Weights of a small transformer language model.
Size: 14 layers, width 160, MLP 640 GELU, vocabulary 4096.
Architecture: no position embeddings, no biases in attention or MLP, ALiBi.
Training: a variant of Muon for these matrices, 6971 steps.
Each number is 500 + 50 x the weight over its row's rms, rounded and kept within 0 to 999. Layers, rows and columns count from 0. Numbers have three digits each. The size before them is the row's rms in percent of the matrix's.

# up: layer 2 MLP up, 640x160, rms 0.154, rows 95-132, columns 0-79
# down: layer 2 MLP down (transposed), 640x160, rms 0.096, rows 95-132, columns 0-79
up95 103:515478490571470419476505544453489452593527524432544479486482470564580479557505507520616549548430444480560511506521554534550446498481428505426462477432463483417522494521520538394530554560451472487538502470515489475535512650471470493447485542
down95 113:519470421474535498574438556563484446623498559521507524543605518585519448477518627554534463517531460490532531407502467495442577526472476436435501521496546512459450475498467407482520562499476490492449587401504481535568522631491570469475585509
up96 103:541523503554576387579541524481482487515522534470560519476496537549564457531446537314530484402467427543466462505532562547526523564531517455461480528552562576573446565518460465518462512611413510484474543495478547566484510560526436601458453550
down96 109:485532508524458455532431492363494434557505412589485603566523499455466529485436603443503509435505562500413688515448460509473501556546457384596434480544589432482526457525492572586486449460418377510583552571495515434539450504497553511509457490
up97 092:535486460493480513506544450478480561540517532505524416538505501554576582479480513512510479492473468509419472520583577417507387427530526476512476559567434505498524422514536487521553456568477569572510463488516509531466508559522482436519536497
down97 095:470478599518499504553459473612485523430541582537578511498407608476513605498456552496567416467466493578457466433519533540574449547467459499430440483567561488510476442490554444509518625397499515463544499526517504526509487552514442494464524412
up98 093:428479470482524539560599549495494526432445442525469519498523450482490494441602422465563484457484476462544494488535544497372605458505494559510529557521485567569489520489480655426484498549533551491488533519458436504416556393461463554460512531
down98 095:507485514614512432532411541540469499494524476484471452530537560529489456543393493539439514471594519479523433494553489447555516518440460517479500528493423546500443470496486425477519587436539490544488508481485565588472555507516523441398511535
up99 116:517505557504522385576441521458529412536517559540463560445465474512492506530493567448525522481525493533543445556571415562474469488555428465593506504520497584534562537483590526451490435444476526614409435537483478537483466556498453450543411525
down99 108:551440512512452489577583433532622536412569523475528483579391457451580505515432544534459517582527525559622560546529585565468475479457549462463439358383546508526547439494508468494400467486505441427498510475497503429538493498513600496500559430
up100 134:447635510472482568560634439438482470519496473533453465551523433488477478576483516490539465516467522496552523474479461471438464404473484473530577509458492462447506553481569461483511453565472404471431412437517485569428533433514474523582604553
down100 147:453527427419589635488481499481438411485488451608490398497551454501531458492487554564583525497505609523543551477507528508542519472540543390443520496469395469507504506397518560476538516543586607476479471487561498555393493509514519499492500547
up101 105:538489419527506493468468443473522527478487558526472526440508409437464483519450550539364596571494397570555568574382489555578474532481451450466476550521495562485562536489458523530465512542496387548485458472532530450468496498535468451479537524
down101 103:494476531595538464476540510466518530538468442608465387458432551432488519488500476632490512515576430461559434551538486455558524550518517517448521528508433485533535555435458499499484515506552491568523522449542421527407519431509608447461585456
up102 104:565535460439596556529541473632474530424515540488482451539461464500494483519491448527456402508425437553505423529516401546524440458450504409524459500501537504562515626572518510435490472466513535443463479542546517507579487479598474503495501494
down102 100:544515559461425474512649467460487398488474526444506446403522448538475516482496400449472541529472505525546486571438499455501510429508536503464472463459549543520534570585523441596486511530542523435493557478562441472438476448521447485497548569
up103 095:463531499566449627541518566464486451427531432553501429507455466483398484483493448563511536557427478454459502463452498507447534430490376537537506553510477441504521446509573446555501528386574485443512548480544484477592522518476515508566478517
down103 096:517584376472490439610475481539429409497535536627430522512523456448481583471493550495551459459447470445499511489577514472444501519483587467501485445436536532504567422478427508446452544445380528557517462486563484451507521492554511524446481492
up104 112:485488563501570579484544504556389464505535456435556503481550465454434609493478539444515456463506554431518468535582529446492428523463486502435544492533542541464516452562585459517542539420534514462469597445440462495614508558612465456488530531
down104 105:490473544444560463506576530416502517557570359460531580588477509451439518484468518538470498542459562542448500543423441546493487537493479516464569502524670570480501548452441493561515451469421535521491520494499527503486451468456572510388542548
up105 107:567439460561474531469467515563457534481564526514419519444503491457511463502537588486544479528508492555443554500483547457513336523511439549516424551578584562538508600434492469544494567542523482491438487550523460577477489529534463497460470518
down105 104:483499447553414527467520581475507577481484443530424473461556521492470538440523479468520477530405519447473590449500392439505470538577575599512472527494398557423518489568464492448518419523545477557534514532436445524527532558586466515535490540
up106 108:570476531515474537485551519510432450481493476436604461502510421533559495507510494391417442514466500585509487494457439513568485463547530520567517549577581494505487535510460578459496483480506481509555394560409487566461463474499420488543443540
down106 103:502513510533498480531491486413561537470527463531457567495523420524471456472496443584553474417415628467484595534520528522514474467516465447444570464621497509488488586543559543544505467499581612485466588537513465455468523505540505481547420342
up107 096:371382558490513508546478552507632523539556522561628432448578617476496428537464418416516513604515457484494474469466449483494466538531550503424518506551496489486588453527516610497439504478435491461518502510476451531546503468497436499532486499
down107 091:452576562523514488454480442443456505524508430527498484443595550532483503544560628629485546578457486584636476442397504489502455502492497566464493456477586530499399523518410420431506532539515480469506437539588502503418475491525460496626597493
up108 098:519550499514469520430560465567490423488474460483554522453464544523480445444454512465536548428460517504469451556418538539501552530522562515469493436530436581450454454505503544502481472450566480473509552427516560525518532473347522538526548518
down108 087:437409571391526560560517508489532447546466531593567480450542550482479542564441546497445518570561516510447581446613451479539525416588427534485468525530572441645506406475579552474511533479415565486471526547548535441468526406586380466461403493
up109 097:512495443448530576562470485462479399517450456514550467449480519495511505538460426504503510586510522426484407482491506511524467572511459507453476378451579586458490490496493480530497451459433470500661557498537551563517507433478501550521469506
down109 087:437518436402466466541519609503432574474525427470503453541493550580463560454445454501540460399506429508576591578524513402485529471542539518489588532487413537528502490499436486439517446535491483472479433540487504524527469457532536523528518440
up110 093:618470563507553459479526521501534462484500578476507565525484640444528555522642524420401470498524502474469505467507486453633457576379521567527534440610470453544501468545494574456526465571482419459485561534568479510504466455454504501450477450
down110 085:509561418413440616514436399431439476467499442542480492556432484558489497427441519569513544544570547590440537517571511483525490450606508403436522527444433565458510553461562438468554459514464405528442536522478480454427552454510480487521531576
up111 099:500448551488433527557544543499484504599482576394419505545564573547504460620503572470526522506508587437491466559513478386535463576476530556448499402487514561484492409476541520375555523483468502429475493395518408476511596534484433548455489474
down111 100:520459552548537545567532459488473387477504470446513473476533477554459505403575524482566447545526514539543449504417543470479624538574446439513593475522410507524481525535452476473526549452507505475495497484444434533532515463613529490548539418
up112 086:485517543481579586557559492492504396638516421515465486512495446491520522429490521552417491413440539444496506432515525463543533480520519502530483445594420509486545456499590519390485410525505432468479615485576510476439571478491537509480507524
down112 094:510470469461444429551438564580518560441542549525477490477421538497481579598363468414495524524419543531478539465433554537495502475480487487508503493492507511550521553533544511454497496469469561598478516576496513505538438481413508477497413431
up113 096:456441561437481542443576527460481469508505467502529526548540573511423558539492486471532588437445504475472533472465480528479497572493466516461480536491372576433527516514502435442444558604419522451440466456501452482447535524483510451581451518
down113 100:477529544513493595492604373483424462422487496394436461470486453478529562512521514518461504572507446441467456596433501433605494520452506575539533551545537482516446566443462497534507449571603416498557434471553445485434467478489519499408486485
up114 097:498454474407444521510509557506410413452413509484428542493517473466497490443484489504461539495561606564443572528474403421407448480514460396485504565467646439476552585542519499540527483528449453453539495473533552525411529638492440536503536496
down114 098:465491529434498493527450464474527532484522506488573501512535417450482413473553615529490488498484422551514412460553538450511503533494425481525548477424583549469484499503590482546457443457564429498538508509387423541558531493515488487624619400
up115 099:464490549459542490576561590492530525516464567570472447497447634491495508489505416533414546516432496483555486400567518462451506433469550559495512487507520461495531553469502534498491425385581508413473553520533438506491515524467556569523489419
down115 103:506473522555416604519520368453562494442481463532522560470509455554457490430538452419538538538507436566478554483462384542511500424488447492430531511544516512499468533463504507497513552482522547493511450540381505529535500480525484410506551548
up116 093:445579474463418456441547521570494482554548528452546396514488541613512562419511426525504415471435452464434554419420432538421507543522513490470527545509477421484581554500466464524489515570597556492550459487445571502561457440530433505499585564
down116 092:602556416441469492544471506609500468491531432492475508513527454524526498514468639555582531483499463559512512501476505530509477427516486543480496460449428550521435574501427606579499468426519483573423628534457598471491529523432475545479498470
up117 100:525520532442527443515512477456525477510506461493512468576480504535531572419381478499469513542492523492495542513469563469448433483481480452400477460538511443557467480495521449619457514541484453396570552523551490417553405549576537552549552539
down117 100:485511464527527564533491550513470445548540521605432511473451570477449652486471503572458594490444630559519588496474501569515497495441515434488414590462513517473478444496521559477505468464408485566490515479407598584509438508502498515462452478
up118 107:538495571594407472383534533568464535487498514574535496504484488510485505494399504544490449528470476498511497440632506493550476538423607523533458558466489474478530508463522490474578413435497519541547460485446454540511480539511501511491555557
down118 103:484545556571507549420493558511467542585543530495424507456555498557527441454449527497498527547522466456436518481558496547462425529545518555480471540425587506516492537452433537506504507526370554613495472465518512544539514530538482434597556466
up119 084:532514520481552534479488430535506522493425454491468487511535424565489453580492544555578470420550402537458463524461492436522536545470410442538432462391473547551534506540564641451454482598499517541627551526542541545546499455424584474475407483
down119 084:609598494477553510595526545494408450512453500556564506452484494491488516528493414496422425443401567441560543450493482371506587474522493500408469561561561457485522497369550420527538479520460497492484491471522525472490492521523495425528553562
up120 093:478544482505472472512486517384430505526396602461513506549558505499463527507516519487456511517531537530552568496557537558489577464382368487490463478387543467475383545587525440466459498536465482484464539495585482462550370529538523580496601575
down120 098:588450459522557538485476565400469506543539463490505530497451525477549473454486479493463455472506440515541502501429446416585467527516579527427513529510561461564474560399504461579481466458493554460495408518541563581471535564588540498505525471
up121 098:364540427523679546480450493522500441486443576511490547546454517468533509566471485497580493487506583481494590534481571430467484584562387400513518514495535469473500486493473480547518523505546487551572502417455541459502425459487495512505488465
down121 105:506492498449558473484499460411508444506565568516486508498535459478517533551517437512426488484501503534417518492521518555604483496517435528462495548587536571466502517522537540481498466444472390508502530534497484516468456483491418503455349609
up122 105:555501425467513441437500479564537545549443524480407403429582465437517523552548585475459454542464525477456528525433484547423498493543527483410542477542502555438481520511512415595510486462465508515419479481411461511548549494406440438543472584
down122 107:609502492494541458415419482618516411458420552561473463444480534525507445481510459514437483487465481489614526495518507519559507454501516548528548536494373503464504517556545459530417644413456497525495515480416559495531502494544484608498445489
up123 116:466433411497560479537524520467588502479514570495487436540467525453524506576546478449461566506568477519521488458514442495515468454522416527552482520523495419563475551513490519604535502509416573480515484488446452538556421520587559441438395528
down123 115:481514529581502484469489541523633601461505643461458477453475518511561565505542533434556491524435475414437549511424518492545541459440496504539444491491632499495537431558568442483481465565391480537453533507457530492657537470459520508502471479
up124 097:516439509593557430444377514482506500453474559473432556557444480389463492568450508470517410469512532456444467476478514497496505489534468520475561412543565639515559546451474431548575559537435480518459500499525487501480471468540443487452507468
down124 102:504449517470558525465550427492481493509529436527527513462485523477578527449533527544514480475496537576476572500484609456630503443591550388461562392493520454472441468507462503457494622413382479537539547473496513496452525530400482585385435435
up125 115:583526552480518507440557393460457499455516506507497505572498434465459499537435501553500438500448440474490462463473500478514408464453575490487497576568429497445472572481523528494467503413463572534509523450460552550478475518585479530517488647
down125 106:542518605479521505563431431467504492445513507489467493526455499466550477455486463469448492516539500541459552424446452450576473555567580504484417543471443443430374563471522577486466477558529501596524473545502530534499479532513486407435491545
up126 104:481488538449608464498544543472497487492562542445519412461511548455452564420616441523581493514475522439592485448563478488476529514500493518498504462489567479501575397433552553405446524539504493584460394562485504507472530543470558440604497583
down126 107:448465537481391508404518528491486505474572459557544475564403498538498498561408528521433499491607506548535477552510445532529472544485537513549465536510454417491481528482472480467500497410511464600437474549491423481486537399560502593445524443
up127 103:544481589514539505537502485429541515473565554472611520517576520531452465497526518462524461471479515576480481465522557498491575362458510390491490471469477418531406423520531528508458420507539476443432489580450398540531511532588463493437467525
down127 101:364469463431559483527551441491471500613435480469520515498536507462582484453505457467531534512460379528548466487444471364518536454574531515448501456395496558496468539464464490517520494543466475524540487491488452612476528494517561522435435457
up128 104:542463468490553497454529422539557411590528524578568509421446458527571510531446457452531543494452551525446506467494482470521603460460534485372526572474464563473456385534501467571498443426495505499587531509523499459520539456515543443494525586
down128 105:516498539487551519473550414503547457474505471554547436458451534478564430546476472497484492489487471488507606437438552540447566485476519567415506459511520523437478493585592464559542547430451413447519459479463465471427414484532540603499595478
up129 098:546401493578542427530489563489558529482494507430451545455567391497430393472467504415455525533464450615542509449529539447526512512462385586565542547485441487444492525541443456514372493466440528441599508549468413546501498458560522570563528480
down129 096:445521531503567547444485484539526472477460524520450497577561485521453561572457464430516508496549487516476529472576511511518460485558429619432565489469463539538473476482502490478516537427545487489449457558589519350486440425390516491450556511
up130 093:531534516465497414572533464525549505512533530481499456497591444487562452497502605459535564477513542543493526536483617563452486534481529536547575495549475450520530574565518547521452516519460495472411493547458411450537393476439526449478417497
down130 098:509359452434491506528529439502536524453452472437489519523533461481543542481417458518499573465515592495559492479498441486432503533481506479483559535534534461481544498409471597504490481564534443563532443490532456595527479576434503587420487472
up131 108:513504582556529520459494538500552455555467465563504482521484534474389476577436503633453451486526461500509482535526584445441526519443473471468459484484611565612504525450463496457472495543476551464494534549412530505537453507477505501604438454
down131 114:501533495533474524508471486568557466503481469514486472569591538516408467504505540535473380508603541412478512490483429480418577432496510499407548384570613469548575499484482482443460547526506508434468483476443455577505533503437542585495498513
up132 099:476483506459507518616546525469479546520527498480518481440552497536464413432457504519502588581416491483504457504592624434491486479553614545505491513494501536423433435474500464555473535489521451562485483478550368518526579447458534433407585408
down132 102:476468377439542512474429534499504575600450494578522520584446469493573512474534446446499574613431521551425497455387487464517593515489479447452450496557448546499558477529460494439505504472516443395484531514484399400529574484559452500501529549